config.yaml
n_layer: 13
d_model: 320
n_head: 5
n_kv_head: 5
head_dim: 64
d_mlp: 1600
vocab_size: 10426
activation: "squared_relu"
norm: "rmsnorm"
norm_place: "pre"
norm_eps: 1e-05
positions: "rope"
rope_base: 10000.0
rope_fraction: 0.5
qk_norm: true
attn_scale: 0.216
bias: "none"
tie_embeddings: false
parallel_block: false
extras: ["local attention windows", "shifted keys", "gated attention", "capped logits"]
init: "uniform"
init_std_qkv: 0.0153
init_std_o: 0.0
init_std_up: 0.0153
init_std_down: 0.0
optimizer: "muon_variant"
lr: 0.00812
beta1: 0.93
weight_decay: 0.0
lr_head: 0.00496
warmup_steps: 0
schedule: "wsd"
decay_fraction: 0.657
decay_shape: "linear"
final_lr_fraction: 0.0
batch_tokens: 131072
seq_len: 2048
doc_mask: true
train_tokens: 800000000
steps: 6104
dataset: "wikipedia_en"
Each number is 128 + 24 x the weight over its row's rms, rounded and kept within 0 to 255. Layers, rows and columns count from 0. Numbers have three digits each. The size before them is the row's rms in percent of the matrix's.

# down: layer 4 MLP down (transposed), 1600x320, rms 0.0489, rows 811-910, columns 256-319
# up: layer 4 MLP up, 1600x320, rms 0.109, rows 812-911, columns 256-319
down811 110:150136087149101098119107089111103074131159159106078118155083104084118123082132142119179162100138110150083142134144146105108157143148161178117104137126176178148144105111142167127081166111136129
up812 098:104182152156155160146124117119134129123143132111145162148172122097106142117106142141110094150133149103094174130108134105135095152144130177119094091116111100117117137103119088150140089124097152
down812 101:117092121114163155129157105150119170086135104148087144132166127129127104091133142119146109130102101089181138122136159096133135106139166114111135133083104095159130125123106120158136159176184153
up813 097:108146094103124157119112093121087140130150161143157167108133110146103139153158145112103105091133152170093121164073144134157125131084123117135152084128178192156108118106123108146144094154108107
down813 096:134111120104164141171161131142108143107145138162100117136172163178153143139102118155123135118134110162105135115121127115076135094087122152111102115143145157105118150107147118135127102082134106
up814 108:107153146121100138127097143121116135151108121048114139135118105116132100116162136131162159158098143157133141161110158118149127150149084129116093140194136124112106169106093087129112098144225137
down814 108:149144124153054182100133107139116140142150122091119152134096150089129110144135155152094149132167149116089158114102112062148142115106136146135121099164164140101142083109153108179161128109119114
up815 100:120147132177141172137150168125155094119152142132127111105185078161124157127139090147079112100138105163124194123110168137127124063113111136157132160111113176110088151128101135142133059142130151
down815 099:098124090142143133114108119133166106139123144133116148184096137116138130139142140156122116101157082139147143093175149140097184122121149082162098093122136113177114154132142105128144124134166117
up816 114:140142141102127114094087147096180114128098186149148117116133138107143112129139104163097134115090137105148139118106128125124106130127122124078191146154104155132096136153124110097136179135105146
down816 115:138145120133112184116099136072140130136117133128115111102146146125101120124148130109136101135127148150134099132130169113149124140151082082123102120105143130095173145169107163075111152121112099
up817 089:135112122157113161140138094116099110171136092143099136151135118123141160114119119157145124129156101126110069109101154141062117115104135125148154097169108124150152135146084076093150151129129109
down817 091:085121152106142149120133143124135162149133128132145137109120116198107154164077103122106130149106181145130124132126170154163123162138145124134100101120131115158139165127147138138156112120124087
up818 080:149118102129108122161115168166158140099156125082156128114120167130131105145111155122143126112121092086112125103091144106105109133096090163129099133112123103093112187147089093089109112149153166
down818 089:124120131168153136097111088077117117175112077136100147153109113173130162116112139148118130155129119091156136173154121153184125130134158124127138126118138122148142134140168155142155123100148129
up819 109:137153136111114171124117156167112136130136091122126097118120123132108138132143094144123130117138117124157133112133191125135114159177078137113118135160120125166117140076072111145159130103123165
down819 108:084129134094107146119146157112109120143141155117150120144117140175097113142118167128131123087133142180132141113112155142091117128067150112133113113138168119121131127145126140115155135141076129
up820 105:122133142150134171140156125145131142116128092126171140134150141090155085112132126120098136132119128136111118151139131151097093165138105110174118155142146108061108120100108102066100108108066175
down820 105:114086148128140131117104103158177091120138096126159130114167147145133104128113157126120111121125102127135130158157145074176081149112099155101093106093096136123128138133143169136112131110101136
up821 097:139149100087123194151106108124132150138124107119102115129130095118127143077127126142115117094119145103111169111115144074178120155121119101137140137102122106088120164155116124136210181127117106
down821 099:119108125089123175134084132179088124155108118156142173143103086130105115146186120132108133105138140156126103125183113121164130137135115131120126155134121137126131121118115128103109096134126094
up822 100:095135100164122127128160110132119125109158111115146109173126142104125089104144123141098109142105138093169140092077164128133113174107143171156160129107136122162088097159094116167129125109153108
down822 100:110128114122153136126081155114154130120137148115126099140144135106133139085152166105133132137153152141121133130135108120168177165124113072146155095115126136140143091136156152106103097127175146
up823 095:149126128163138118094067123127147092161130171101148141169143116164154174125117124175116151101130118081171096190122115143153128134121149153145136154084135149114147135183125125121133152140113142
down823 099:139128115125147116126111123136132146159152191098161104124136140141116132100112167098112084141114133153150108076112158109119138131107123135145092122149151099156115153095116177142093142100071110
up824 085:118138120131158130150148115136145127142126156088141132094137118185125162137182167118135103114162139136136148115131146136113148115136087103128100133136150135127143131104128122116126130110080146
down824 089:166049119125124074108164143132131150154145108129111135130118075126098130132117154150122133127098171157121152155102131139143132134115138129094164114128143148118143148139124192167122141125094115
up825 095:174141129129113110111156149134144099154147118107126187104125104158132126142138179103096124094113160119148056103131154122142142175109143133136157169145139172040116155120137133124126107154147126
down825 092:139103149112175120124123176145132128143142156120137087156168103119115135132117090116180155135132158090135122154132137142111190151112123126124146142142125098139127168113116115148167106143085146
up826 091:141115157142128131118155128153135152113107151116126170150091153129111169153141134153157146160139130176100140145175122124140133172114146134159104119150155176072125125154119091127116137150104131
down826 095:129111136127124134104140128139142109169144150196109135139126124133114158088151172192094143147125168148102149107113116094138103113134123109132093088155136151102142125130160128130162089115143171
up827 094:138096144127142131098136122150118105099118125098108105090132160084059127158161137158128111148125140123099082130091173115147144148151149158141131162148064132141131102131088093107112141076111159
down827 102:085151133135129149107105124151153078113111147137109120082090122143114151111105144149169115177161146154146092140146127120166147078149187088100147137135107125168132127108155156126157137114134108
up828 102:183124140167098136109104139137123114120086123113130100118135115134138089156119162123173137126165108155159105127110140141134133141126140091114125127115117107133107146144076071093104124130128120
down828 102:166124121077139125173139123142142171159088123085095140118107125125129080114121171130141142145135140152107150083137095135123175136133149088114158112104108159143110126132099165129187136129117181
up829 100:136131161119147115149160128125168133112108123136143121159133135139130125132105132148086087111182151136152121100156108105146140098116162109117129146080161140131130144125142039112114144100133103
down829 101:128116126135107094119092129156120134158094114175131112159131095142148088109177103109152149173147132097116123128067132094097146120128099129146108114151111165122148142106132130130131146145140164
up830 093:105095157121188130105101093091114102094153095157115089136092155124145141113134122145168125106111110155176092133118096133127053152144097145144162118122166118084121140129126139111111153096130137
down830 094:136156098138099173170103135103135123150120086154131142135152110113112151138099125144120107141124097087145108107099129129134154138117121183165113103139139173157121172147150187101134146125134148
up831 109:114132159141122101106147156150094126113109179151138119113142142087099114161134123104179117135128150091158117146143131157108106148152107172043150138156132099150087137112140173074176112115117147
down831 104:122105105145102149130105136129126127129115137118101132134118148126140108134149157134139118149084128085098156136077108130117126097142142145114125163134131140111136134126142100178107105129116165
up832 099:076150098125104145101148134124124157085118128126154139124135128147103138151111112138120096119099131093132109115121196147118136126122146142146081142103161126099108162117125113155137174102100110
down832 100:128116124097159106152135163137141110156134115128132083104114135114124121112161079100155136084108178124144115111107150077162138112131161122143113090108054137152171127105143144152125158137117083
up833 095:078149111107126085154155172090110152114078114159113123120110171128145088142127168117099133130106112145141136102130114153172151200137138133122170145097111122115119132153114113129088130127103127
down833 096:131119119136102122168138178140093135106093161160103117089128140149120086109141114137155135102094142131120139163102154125080150135170109101163126145155139148098128128154138133129160123083132096
up834 100:123133092122121124150089130083119171163111131095133106152115157121124085113106160153123109167111147183106173132140117167125154094156146121070119123164143139138092102150132159147155104098127118
down834 100:114163129124154137108120113131141125132117127166138147112144171118130155097177190129103144121146153121123128161124129125107088133084108107158137118110142113103123105145100166131174158085117134
up835 105:110150117142142130083133104102134144119112168144103102155124127156140138131122148114162148134131113153067088114143093103143125143133122166159117130132119101151104140137168126149114112090142131
down835 102:115122116104098080100156155169113147067096190148148150143133147116103126100116109141112122111118123137110132133108139109117189121146114160152083096094095147135121131136140155133134129108138129
up836 093:128098115135118121143114156146137129130122169117116148125153083113101127130186114191161089129134097094176155169126151122129131106115140099121126161163133141100159092142147076103137129142140147
down836 096:122137147173092137167160125113159110132138138129113133138109120100101157103134115082087153140078099129084131138159134105180148134136155145148139119082116113137158146124168149136067103116129152
up837 099:180178110135144123149084124113154115133112135127160133103157095122102089121120119123163168148137117080169105131120107105138110179164117135155143150123113122161131115110137128145119148116153097
down837 101:134161100156123104134130158095181104087136145157107122157140123134118144098134122173118148139134109151085160139118163195129126137155110136119146116106132139147088160135100140111167137136151093
up838 101:102125101144150172092131141136121140112094143104147108133134122154130145177123101107149139123164103167143114119119116122092123101121144106144135156155085139165159152126096143063147108122147149
down838 101:117101112123149112108133120145164131138118129092089124097107144166177151129111082091128117116151101170111163111092151116136088111124138140090128136088091107117090098114178131151149083117074106
up839 099:138119187129104126146157140149137130107159180129141137136137165139117080119144127114127098142096126164104176140140113168122142113101103129145129144116147091153097105124107117111122129142121130
down839 098:099123134112130095158134123146127153114115146125128156119135120133137125137142162112097109180125133152068131108106115113143150087128146080106137116168137106127118122141140148159124108167136128
up840 095:112108147091146121122144116107127139105115137168160096159159141153099084114145110167138090104068061137131100129107119106115120133137159055136137139169141167125104128170098133118126143130189117
down840 099:149130154149119121090168131101119140131082113127184157119130101133131132102152111160116139118136153121161143082155100162134125113108146130104093094101143106118128120132102145127120118113129169
up841 113:097125146111107184125105127126132152107119150166156182160118155131122059174069137116099132071133132124150117156135133126136124131080156121106146143124141142134111125128137152117169092099124122
down841 109:108174174094146141166126122157168157115138118113094121158119134140150087173085115103137135095165142176134135130143126093113116127145128109179147103122095085110114143127121164130130113144130122
up842 097:137128073132140150132171131045134133125077156100168140169124101178088143192135135111114128125099126116111124161107151097160117116132141140120122134128131118112152137123136113090191140155164114
down842 097:119130124150109153160118121146110125115149105120142109126134145163124127132117145141125114115107148185118162107102161139145126053139159113130153084096113150095128102104175154127128098067113087
up843 093:159119117134132109168140168142140158128090151121157182105137118154084146123108125121128110129145136167092156141127151143128142155125119109176101171149158146123133160155086117146141139161144125
down843 100:180123119115149144124083082148105154151173103118147133145114095159134088131116135086093197101128115112146151095147119136140114094058156108112119133121137128157100107136120117090117134128114144
up844 092:117147109159101128110152120146128158127129100094113104139130135145165119166123112099160144109133130110121107130144115138117105099120123130122108155145070130112147079135188091161149171108132110
down844 091:161161103139148145128080143121119100146177148141128116143128166140159109095164102141135130095120141098146150079150164169129120117101156134098124105165112102125172145149083159159124104122116104
up845 106:096121135139166149147136137090121166135112153085115174130155157125125119124098118150132154178111126107131132103157109102142154174127157135118134154145110137161103115107104141122088117160129125
down845 104:129113152113142114148117113133156142106101093119097159112134135109144078158073108107192130134121140163178121096151150102141155120106098128164129143147112146092147121124128140090120119101144132
up846 105:072103143167183155171137095107133132125132188109131129146099115136120117094126149113150111133143105184128121134109134168121131114105172164152126142148137138137095122132136123139125151156127136
down846 101:138127110135120106126122118131121091125143122133140132088138178127103090162063145090134125172148141113128129123105197134144114127108178124200129126139134153083136114122131130128143134122073133
up847 087:119139158149123155160052106132120084161139065103128137119138140125101141098127116155087150144131131123119132102126108115148084107098132097143095143126122135131135136163125140137151090150142133
down847 092:129130135177114156128149148145164166134110123153109114113122117130102177099132146147148111128133135122132128141122121136165138120180155116118165148124167130135158134126136191141125088127140112
up848 103:111106134115191167114103119126119158152107139158165141099120090090101147148127084155127132178093121080158131165074167134077130157101127122127134117148147126117116120111123140114118127145061131
down848 100:141125114130168101118159115148121113157131101122189082140124107138112173141130143141130127137109133167115120120165135086130126106115140096140139127153143099120124118150127122139125108150154138
up849 094:135110106134078114132120121140150132141119134132145127153134145114102102144104156149099097103135135146143098113153123174114103117101155106180144123147127146100115078145123135136119120140107179
down849 093:143131123143147131122122144128134136126111122094118101135121138168118135139085134163138143194131148095137153148126155082139150138113161152086110143133099141116129143140135129177164138122143106
up850 080:106144130117129125157117141148118138124158150110178124120139116118158102118150143089108124103100163117098101148141188131132137129108125099151088131114141083118113143108117076097165138143141095
down850 098:122125140140153118093158114101122131113111094136103128110123117118094162147112148169128121163133117096157147120117106107157099121146143102106159133123076143169150087158140170128111097128119119
up851 090:142112103110129117089134103183164113138168103147137146158141131105099120128143131124179104132150105120102131141121129141134170134149152117149127133140091119086106173099132130135153146113124132
down851 093:136133117109111156123132093155146145129138155082103102161155110132111120118123132130107077150119080133109142100073139136133102095132117163129154162126133156122104095099173118123103140132125162
up852 099:107147095145179154137104195108128095132121159120167132129161125065116159172078135156105140122141118097141149108116129108102143135090126145150055143114115141157145108122119115088132138161144100
down852 095:138116099123134135137114132121171126123134107128156134129075091104145117154153150124129115166161112136142126159144093102121126120136132143059078113166096093129145150099124155145109123093112140
up853 106:109154165124154121119077162100158127084145178146126175127150107094138136109074129147115097126090126135124103112069160122130090126157098084103179170174139139091118122118102107176083122113122123
down853 106:088121132101145121150130133107138139138126151086143120061158134110159152114130163150084127121084152150116131112121102138137144140128161105082115107126143114134125100101083072156123107112114159
up854 099:132151130148121104141132136123149146187100092132105141148117056101135123110132141104183112105163147137079167151152128139114122114126111158126178118125151164123103090113112077086137142113089140
down854 100:114110160126131133120091134140095107143096120093105127135136131113147176149119151084116116137121173063094127146133135076150143136153120130144122149139112124096163150091113125120141111140086136
up855 102:140137117154166151104089136082143165165122141124140122125150111160107113126176118118112079158113108123094143167129115122132141083112094083096116158141145135137124156089145159106155098153139102
down855 103:154123164158096102108113168148109166151116159156092118089122177135129138071167130082120113129118161117093126135161140110133152127133103143137159098112162116106127138142091107133103112125145091
up856 081:130136162167095141153119078131092137134102101136098124141143146134122127192114105114105154124063141165122133131111087125118139139096118167115157185133132121128122099127106086119131135144156099
down856 088:118105140136189152148135113115132118170122124161103149139134103150125125106120094143090153150153176177111141108101158101153143114102155124129105129139132141132100157131142146091109106096119143
up857 096:127116146142147140136130179126176131088148142177132087134130143094140151111088110147133137115149129083131159115105130113113115115146118132159111160147128134170091080103142113090120135113166150
down857 097:117119153135137110169160113119154147155109122165118143187129199117122125121121113123150174130125139102128112090139161128129109130092114174105143131117131101122124172160129165127153106099131105
up858 112:107167117147170151124116136117135125144142092127137115153162139162091105119140109090180139118126109095132127136090128115173148103147149091123198127101149130141113122170096143135132122162120102
down858 109:126118140145114112111098139118165090138142123146106136096089145127134140165154090140077145101128149137069147102128120119147137117120112132140114137099164110135162142131166161097123126125142121
up859 086:117119102160118130141146143129112126141152107142107151175141142167139107103132136152129149185110111157111106126123116137141133137078123135100140167156171121168145133114145124164147108134152125
down859 091:128116146137125119099102116187108145143113109110143111148123124146130131163129112170148125106128163110172143123121149118144099129133122129127123122116106155141166158151111177145111129122088104
up860 096:143131146114108132139099175143109111135147124140131145119125152144138121140135091130070139109155137104122136152111097119160109128167135114155091143150134156170146140091162167151192149182157110
down860 098:124081134126128154104128141155141093176164118144122109150180123115141169125137137162090087084117136089140107075096108102177145121184131115105114136120119129130134114094144191106137137145077114
up861 095:135088104088092139180113120107134113115113125145181135158133116141123125119126145108117115158110120110154092135135116108053152102117123139145120123154095173096127123125132138106146171188156088
down861 107:150122139123097149128101110119158139170140117106211123144113134121102141171142094147099144134117131120138082111136173112093152072155127144166095110103113110125141157101153144086169081103117099
up862 105:104103123158133135139121080111146120136150094138156127131134125147098157139160168150160128102130109135128127161131161165149098162154174122092112114126174130126143131109096145114142153106145107
down862 099:111132190117146080136145111151114076167152135144165104107106154137113120133095150137112137112123136153111132109081099130131105135056127152115109101184080118137097100117098100085109117138130133
up863 094:157130137156136169106150084117152143137108143133110151130115151109098164117129136100106085117172193087135132113144141104135118121115108141146112162137115083106133128108108103113118140067111125
down863 096:148153160127113101113121115159141108157122139126143133113157094160079169125186180130150127185148148127111146109103138142099100095107138130109126138113118123158166143148116110149150182122113119
up864 099:141148097144172133089146091149123105141138111120098110112143110095161147149176122122132147147138120172135076119119117113103096135125115090161133140142116128125110113185123106142138127118119136
down864 099:112124119098143098119111154159160135138183112154146119093130132148109146098105123130116138131090089186110136132092134123119133105134159185109165143171138150124166122117154182137108129117153095
up865 107:100113121078142125128146159082161102115133137146116112112138096128131103133115154149142129129116164159126148161127139107139137104112170158115118140112119133143120131123139093120157157086120127
down865 107:110122165099143115113109147123143128108098145123142141135114125130093198134139120107132113173122090129151109132137137134122115141159138131161128114095089113145151111121136151131147133138133119
up866 105:117084176105137131113129130134103128148141152123106095092132084099145103143082128127189127132118133165158149123131127150212110093114101135196131124127100099120100080160076148159114158123109106
down866 102:111130123137145142113106140134163157151154134133125091112125091116163120165120143170174103141107137125141154163107113115141128134141123113137134181097120110108140124095135100101100135126123160
up867 098:138120124077130098115140123137100132161141074125123112136129131137121135138129105137137091109126114155131126138153092111142145093162147103151176098134130126148122119140101072103140098121126175
down867 100:126132100119149124108115144151130077128102130087141084112157126081107168095105127106124100171144114118148170135131120116070110092098119133121090141121136181133080136150166188141143173113151100
up868 102:142128101157070106104108167126142103108118138107136148102119123121105156130104083103099154106116136094131124122106171090160083085175128146149113125064135125126122153144091130126147137165130118
down868 103:099145121107140118102143118129152133150118101145174113149153127094126111145173079139107113115174104152123080121108095118125135129086165097124139140151118141108135150157168178104093151122105105
up869 108:142178129137080139139092143146097150102107146134108101079143157130093131130142107096147182108160115105162126145143157110085114126123133113079155137132132130099140106114116109139122125132147102
down869 104:156134124129127098147135141132113128125115125158102104116113125109097081141134160165122131141129135151158113121136132128119146111127104138122139128100098101162149156125150156134165088148102106
up870 109:155119185146155131148140092131139094134154157119149147190143103115127073119126138114100127127152107071118117079107138153149087169145145117138092084083142138128118168100130134111136144171096100
down870 103:162136127174121130158129131134117117137113074103099115119136179158112107094167111127120121136122065124130128132135083087130165137094117127130121143168094158132114146152093129157161111111118106
up871 100:145138111183152165123108142120118134113122141139102139141130091093185120115126112153124155125114113173116113149154107130138146095099094119125119188121184124145096111185161128075146144129135149
down871 103:107163144118152140075115123148127144152111078146122111124120102122125133156122124117099140115165124131100119087140143144122165116156090136116110141118135076185133194113148171148120148081131142
up872 100:098126122097148094131151140142123110146154162100086151092143118145106155161155140135137112147133101123133132135163112130115128186098120119080144194156097095138149103078149148124122172123113137
down872 104:110073142092120097116106138175145146159145162115112118134137169137156113187128118128103158132106151172123097125124159152088136106090153132098124105124123128167123120119082126097106130099091093
up873 084:122101135123107142151107130102108126132133139140133126106101116119120109137133097125130139145138120138131133112124119095128164123121127126137110120129118140141124107134126102117125127125142138
down873 087:157149117127164129120162122175123121136113100110122107159156162132157160081138169122120126113118135117147108143111126168114100110121107114127148154135131126111112139127143158158147127140109134
up874 087:103116102133105108126115122123155169091117131121112163117111129126126143128138146142127170122152167106074125149134116125083141121093125127127086098143106136138100137165101156166096114136134120
down874 088:141107137114149142145116122163106114166098160138111101142126084167122139110120132134077167133074115116142138109098140189126090101155137107131109144127147147150107118117128164146135165134123075
up875 104:120164122126103121166146098112125165156116114171086141139134139094156118158090073150073117110125153118134118137112134118114087169127147113153146103165191148156137116136154129133146107174127129
down875 104:109112130120132121123116109118138154118104100106142148152147111143131114124154127160148144098186119131071143132140137101174158134158130138142129149080148100121134141137127135161159118091106153
up876 096:139137148087117145166152161131144133110150127110132049120128150142161124129170159071119124092144161130110137141098144142089103095140110086106139174154103139144111149136107131076150158155146168
down876 097:139149182120110156149123108126094118180116108154119139157123133160086100126133125116092135152158135144122098127112118100120154125141119114121111110119121090116138098107129099139086085168152160
up877 095:127115127100141146151156139141153117129087147129140096096143120115159120120145114179123119146143172098118104140137163154083065116150108170137149122130153160134090161153070106137163129096146166
down877 096:152105115100098126131129137169085140131162166135115122181110122140135091133130117127161161114123138152145072111119120136144156103121120172138123093121138087118126109133109097176088133120099136
up878 104:104126109158145109132156129129106112122102107127082168114136114133146159142098126108057102096144156077162199111098099181120123147130148148076148161164136107122164137116076086154150126137077092
down878 104:119161178111130142090156080101180126126106144086099128140125100092174084116122176097131117116107129135139160059118113092125113146177111120135134115090142153134081128136134125106151155133146125
up879 089:131083127173112122159140096105197114140109132158100179113175129116085139165124146081120138133085117101143146129111103150140157102092100086121095119150123151144129115123131122122136130113119093
down879 097:106126168136093096084125136118128155120070120094117145136115177119075169141122126075159151076091129140096107145128147143113158126130139143124116078096104124132129125112117150141139120105116100
up880 102:136088109047087109116130084113093127155128117172156122114108110115149102104144129116124106123129135115158128147136156137109125156125145116108148109126158142123092131147118139155157149110121127
down880 102:145127116106146150162144135135138152142154118129126143136101107128164165139098093119125130092119111127162117128141147119109127130182130138104158117120107090159174145111108128127132086142177101
up881 093:110131130133174095162132162103130124138134191143125142119144133148111124124132137111102126129161122082128121173118155101140113160116180142113129133117178124123126149115097121141101082116138096
down881 095:100092110095190097166122111115135119150142160099124134152157155139153134105118088145115141157120148151143182147156127118066110130126198162105127108122139105131167136092130119149138092080115132
up882 106:090126163135134132078135132135172118115163138128150145135125116120163099119082092158105134088116157095142116127085143098149140117115151148119113163114138120122106119131088141142134137146113148
down882 107:104142101111140137117155132153084131131165153139130116129145149119122128069132111117099096123108145118099145120112119160148135079106162106126110139108148180076129180118142124121112116121063092
up883 094:094095136127126146106127114124140117124078138166092112122156139162123114099146136121091123128149103136142179118121107178108103125092120133144143158130150114120099125149144110119146117163107138
down883 101:077069147127107123094135132130130115130081100141120084150118129141118140127112120126080143122151117116111144099122164179122126169144128103166105117129142133103095139148133121118118115129124130
up884 112:102099132130090140146145140140103092121116161129131139128115122162172117168130138173094132146121132131126142070143156154116102132126137130121099082160160125088149121134103130138158084122171149
down884 108:119138137107120128152141137152097124102173084160109144150121126125140139141121157144174085065096131141137114139149117129139155115156073129164119103142127133085115110144148115126126150101156123
up885 107:123152082141128123140121096176153142128120146133127073131113091077157141148144124168163142121135118117120111157126117119096152153130110176111125116081087107156089123104153096089141131150144082
down885 104:083160104147152108102092122094127099131114124137106097109133116192177141129148093153108121142154118089148119185103161113134103144131089136152116138210128160107126119167075104161127129127164141
up886 092:102105099131097129106142144077147130081106092143140143136135140121143117110115116089129180203130151160150070155115130149128152146182101114117128116174130116096107099165119141144127133150131144
down886 093:127093132136174131134117096151133120126129095150097110147129150125138161072125123139130123140122116095121131132143120110121149140144121107098140095105117129125092079114088086134131124113101131
up887 096:131171042152144153109144146106137140122144117115117129169148120112091132126126140128155109136165110131162158095126118117113138104174082143148096181130134115160111130135142151079093137149126096
down887 096:130125108127166107137144086128121147144092107143112118128110138170162110096176122147091147133115128094148118090185122124093121092070119161126136104155123087114082133114129148126161171179167107
up888 100:126107098159119091101137131140116157111140170160088103097171115140045118122145118094131107134191125114147133093113157130143140110119116142142138116134163125112151117110100107112148140167076140
down888 098:104115128155194117125106093127121096158085107098153142131142120149170184123128157149151191141125110124098115110143148130135142128104112126150133104142135118088116095126157114159124131096133136
up889 102:166129149106149171119128145145131124112148153099107154107137092097170141163126107092102115180160162166149118106156132159140109146136111152093105176113117125137105156103129114141169092141154112
down889 096:181114134130134167113124076103123120161147116095134138140085116128095115097096103105134114137140066114143119114161096142143138118127115098170179081141169113115101101109142145124140143131090108
up890 105:142133163154140142154125080099125119126104188153129098128075134100116133139123134129096143086167151149113121158136120129123126105135127176068150162168106107112110096120134144133119174109092156
down890 102:139133100131156146110087137071133119124102151154133140141155145122116109135142089132134184115133117135140103135133171111126128110136123138097094095144059130127119151103126121126085168144163142
up891 100:117116124109104161120117130148147142092127131133163107085160083142163108148137135165080117152085100133138125168130170144132151101184122138108107150101133149110050174117123119103163129152115167
down891 100:096170099113116136125128107139133127178155141136162102080110079115096154085100140130134126129117137130123114199161127120106158104109123114123133131102117125135135122120132112128133146136096124
up892 108:172127108124130124116108140193130100156137101110105152125183097108108150147162125118142099111195111120159104117183089118155134103121141167113116108179145088142104126131135133139123130134087122
down892 109:138120164125164153171158108148157200135143094129119096142149114136144124160143109133160141198185115081131109125101145127140169119069100135113114129110159088139145130105117144135102137105106129
up893 101:154123142099105107088119129145131127101135097100119097146117157182135142109143124120175114168142157115124143126167099142109140166135159088091129100116150100115141136133145109140128109168131172
down893 099:144142080172131172155112120129151104143087170139165163129113093129116101126129131103124136139112139111141117135128200127070137148132163161181119164152126144137145165129103105139162107136196139
up894 093:124117151116141155141144172081136155129114092111149136064180132097113157149103158105138163119186145160136108169082149135116149117110169119127098107091177182159112112093107080166167150128126133
down894 102:147138157105106091134160110152168138087168110114109144122144167094151117122090146145126136132167121174147116142143148067158111132150162139144105128137105110094133117135111145153151134125095113
up895 110:128126146119161090167172108111124092117143177140117129085161140145107108130127153102129113171171127130129145162104128160121138080134129124095136105154125131132114160141123139151140136138146180
down895 103:135102106137119075138151132095103142072169134102071139094086123146115113117110111158132099157121130125149106129112117110116111130126134127159073163119135128123123135168154169148126112096110124
up896 093:092127099130137176103070116132135124148141152151105152125093127112148108117141139114105164143095133118116181127135148103155114141108126140089105139122172151169135140147160137106087129136151107
down896 100:082096104101169138100124153094121173134132154139136138125110142128154163152149138116156129120158116109083115124126162114122177140144093143153096126145139112122150131121117123108157142120121159
up897 110:109186108129136123123142156137117150148077131169101136128102125120120130183107125123062128146102127120146104168127112131125159144138093173186152104113133134074102167111139137147159137141120101
down897 106:119133134117085127097124150121138128147117095105081138143118158114110129112132121127144119108164078105138123131142141161145137118166136201146126139133116123152143136133105104133099113132122130
up898 090:126108144121112102094102144127142112159155071144120148146118079121134142117127117114134105100120134086125137119130111151131141110122146117126142076071145131119118113126137118114112129156122131
down898 094:176141137094162138117083121144131126142133089165100149141131118185165111080156147136133135112113170109114140118118086141141128092117160104118161119140150118136138137100172119113146119110104136
up899 103:083150129113149141147115108119100144118133122124106151092115143124125143113120135090122098087095146131141150085142111135132094111120119117113121105124143121132124124128104091147115138153100122
down899 101:096111142129164144148162114096120131102079146091115148137126114135142156114112167113114107111121123099109125116166143123146096157128150109089134131142143131132141148145147105109156133111139105
up900 075:114113095163108116151107164122109164128083143127083112150126139142148135137122097160110112129147124111089153134126126132146152146132118155151137147125148152125114138147161132163140143111174145
down900 091:148167105074128131125138094146136125125176124158153144088196110146144142147167108152147095115146128121159100158118144141158140131140124115108174134095103117127120122124109127135078128125123128
up901 107:096142179135110153157149133112130148139111150127130084118147107164173099128125142116119128149098159146128123129179105161122153142101145134177173089103156094162111104138133092075119136149166130
down901 104:138126167047118095097105105128123096112148122116156144097128084160110155115151131124165130134144140122120136167139121135109143162161149101128116154113169155116132097115120126147155112083078110
up902 112:135131123130156111126143079111118105175154116083108117102148078140161104119156111165167080117133111093142124120146126116115113166112144089145135115159142111108122162166159130138167142143170141
down902 108:091143133104154153110118129107164134107109118146134136090146147113104099114121162101124126130129076155115163098108125115144103118130129163102131157117130130155147131148160145110124152134153107
up903 103:129129147077145113171111168126112141089149144160087093169139126096119120128064160110115120123136153131170123155165133085109108122129118148154136121110132141143166085182119129144131185144137122
down903 106:102158130105097153149127172138150155127133132132168148134126134115070094126109132133146104121117106080117125122130117175173147109125106121125094115068103135153127103129081202096119137084119111
up904 101:131106165119144151147099168162150120131185104115127139110121143161160124134140116157102080152152165117147087127112138136103094146158130106130122146158172121122118167139091174082122135152059146
down904 099:123131123140139109141125107141150107063141116119136152154180156181093113149154137103122167127115102115132167117127143125099132105160129132142119092127152157151149115127153099088128124089174138
up905 105:123128107147130142148177152113103144144124116121154117141126109095127124150102122142082114139140110150145192133157137103156083111131141156143175137126146093120125127154125113177164145160168189
down905 106:131129153157129128168137137110090165105101108129107112109197123122112106193124089139089123115117136175105127120112094074131133129130122147156113106138113096151150071125155137113099108144080105
up906 096:125149133129115133095166131105131142139087147156112145138137129143132164127085103136125157068127106113122126141081127166131107133122105136094174107098121115130141094153111152162141136117098134
down906 097:114123105097164106108152128094129107143111189166091115121118150163115130178145094057111152124117111123121154101153105144102119122097138147154122141147120111142153113136164134121166111103126098
up907 101:103101095115087113087132091073114177152177105139187137114176091108106162140128162151119097131138166159060099154129138119174120129142146168150125139122117108126108093154153145091134135106141132
down907 098:100118118139112121094141128111146139143152121089122132114146095183121154134148143185128154175115136150114085128209175120150115134134164118139140148124117116149151150093120145148100170118104111
up908 100:122169112076091184141087130135133128083138147135146085139115132140125160112128143141145128149149128119143143126135088113106161102096156118101080128160102116147125138143147126100130150135138135
down908 098:127142112116115170102096124125099078106127112166134077124098135119164145134168149149165132128081115147124125092169132140114109092162111169102190134124163158082138148087177125103118136109140100
up909 108:105108108169113109155123142106131086159091137088140099129129099095172096084096126100122164138123074181152109185180136123129108100108124129103089159142130133116122128127147128135149123132112158
down909 104:113091111150161125087131123116126160106124128122150142116112105143097117154133119141135103104099147133099115089170122150115147105158150137179133107124145137080147151134136101122174074133111163
up910 111:084138114158129124094105130157165130109124095128103077128126164076127107179108149151109131169101135125152084133123130111155155088106104098123106178102190197113113172152126141133147147096122124
down910 106:146124159084095126151170098117121155126126141145161123177063127100107112133102172150142147139156140117118115129146111112118146093127145109122156145122099144106127131170117096124116112125156155
up911 098:123111107117142185139112155144109143130103140148143073129146146162162149130124136088146174142088137134104161100148144094180115150118157116103149123166156094126111165167107138123132149128179126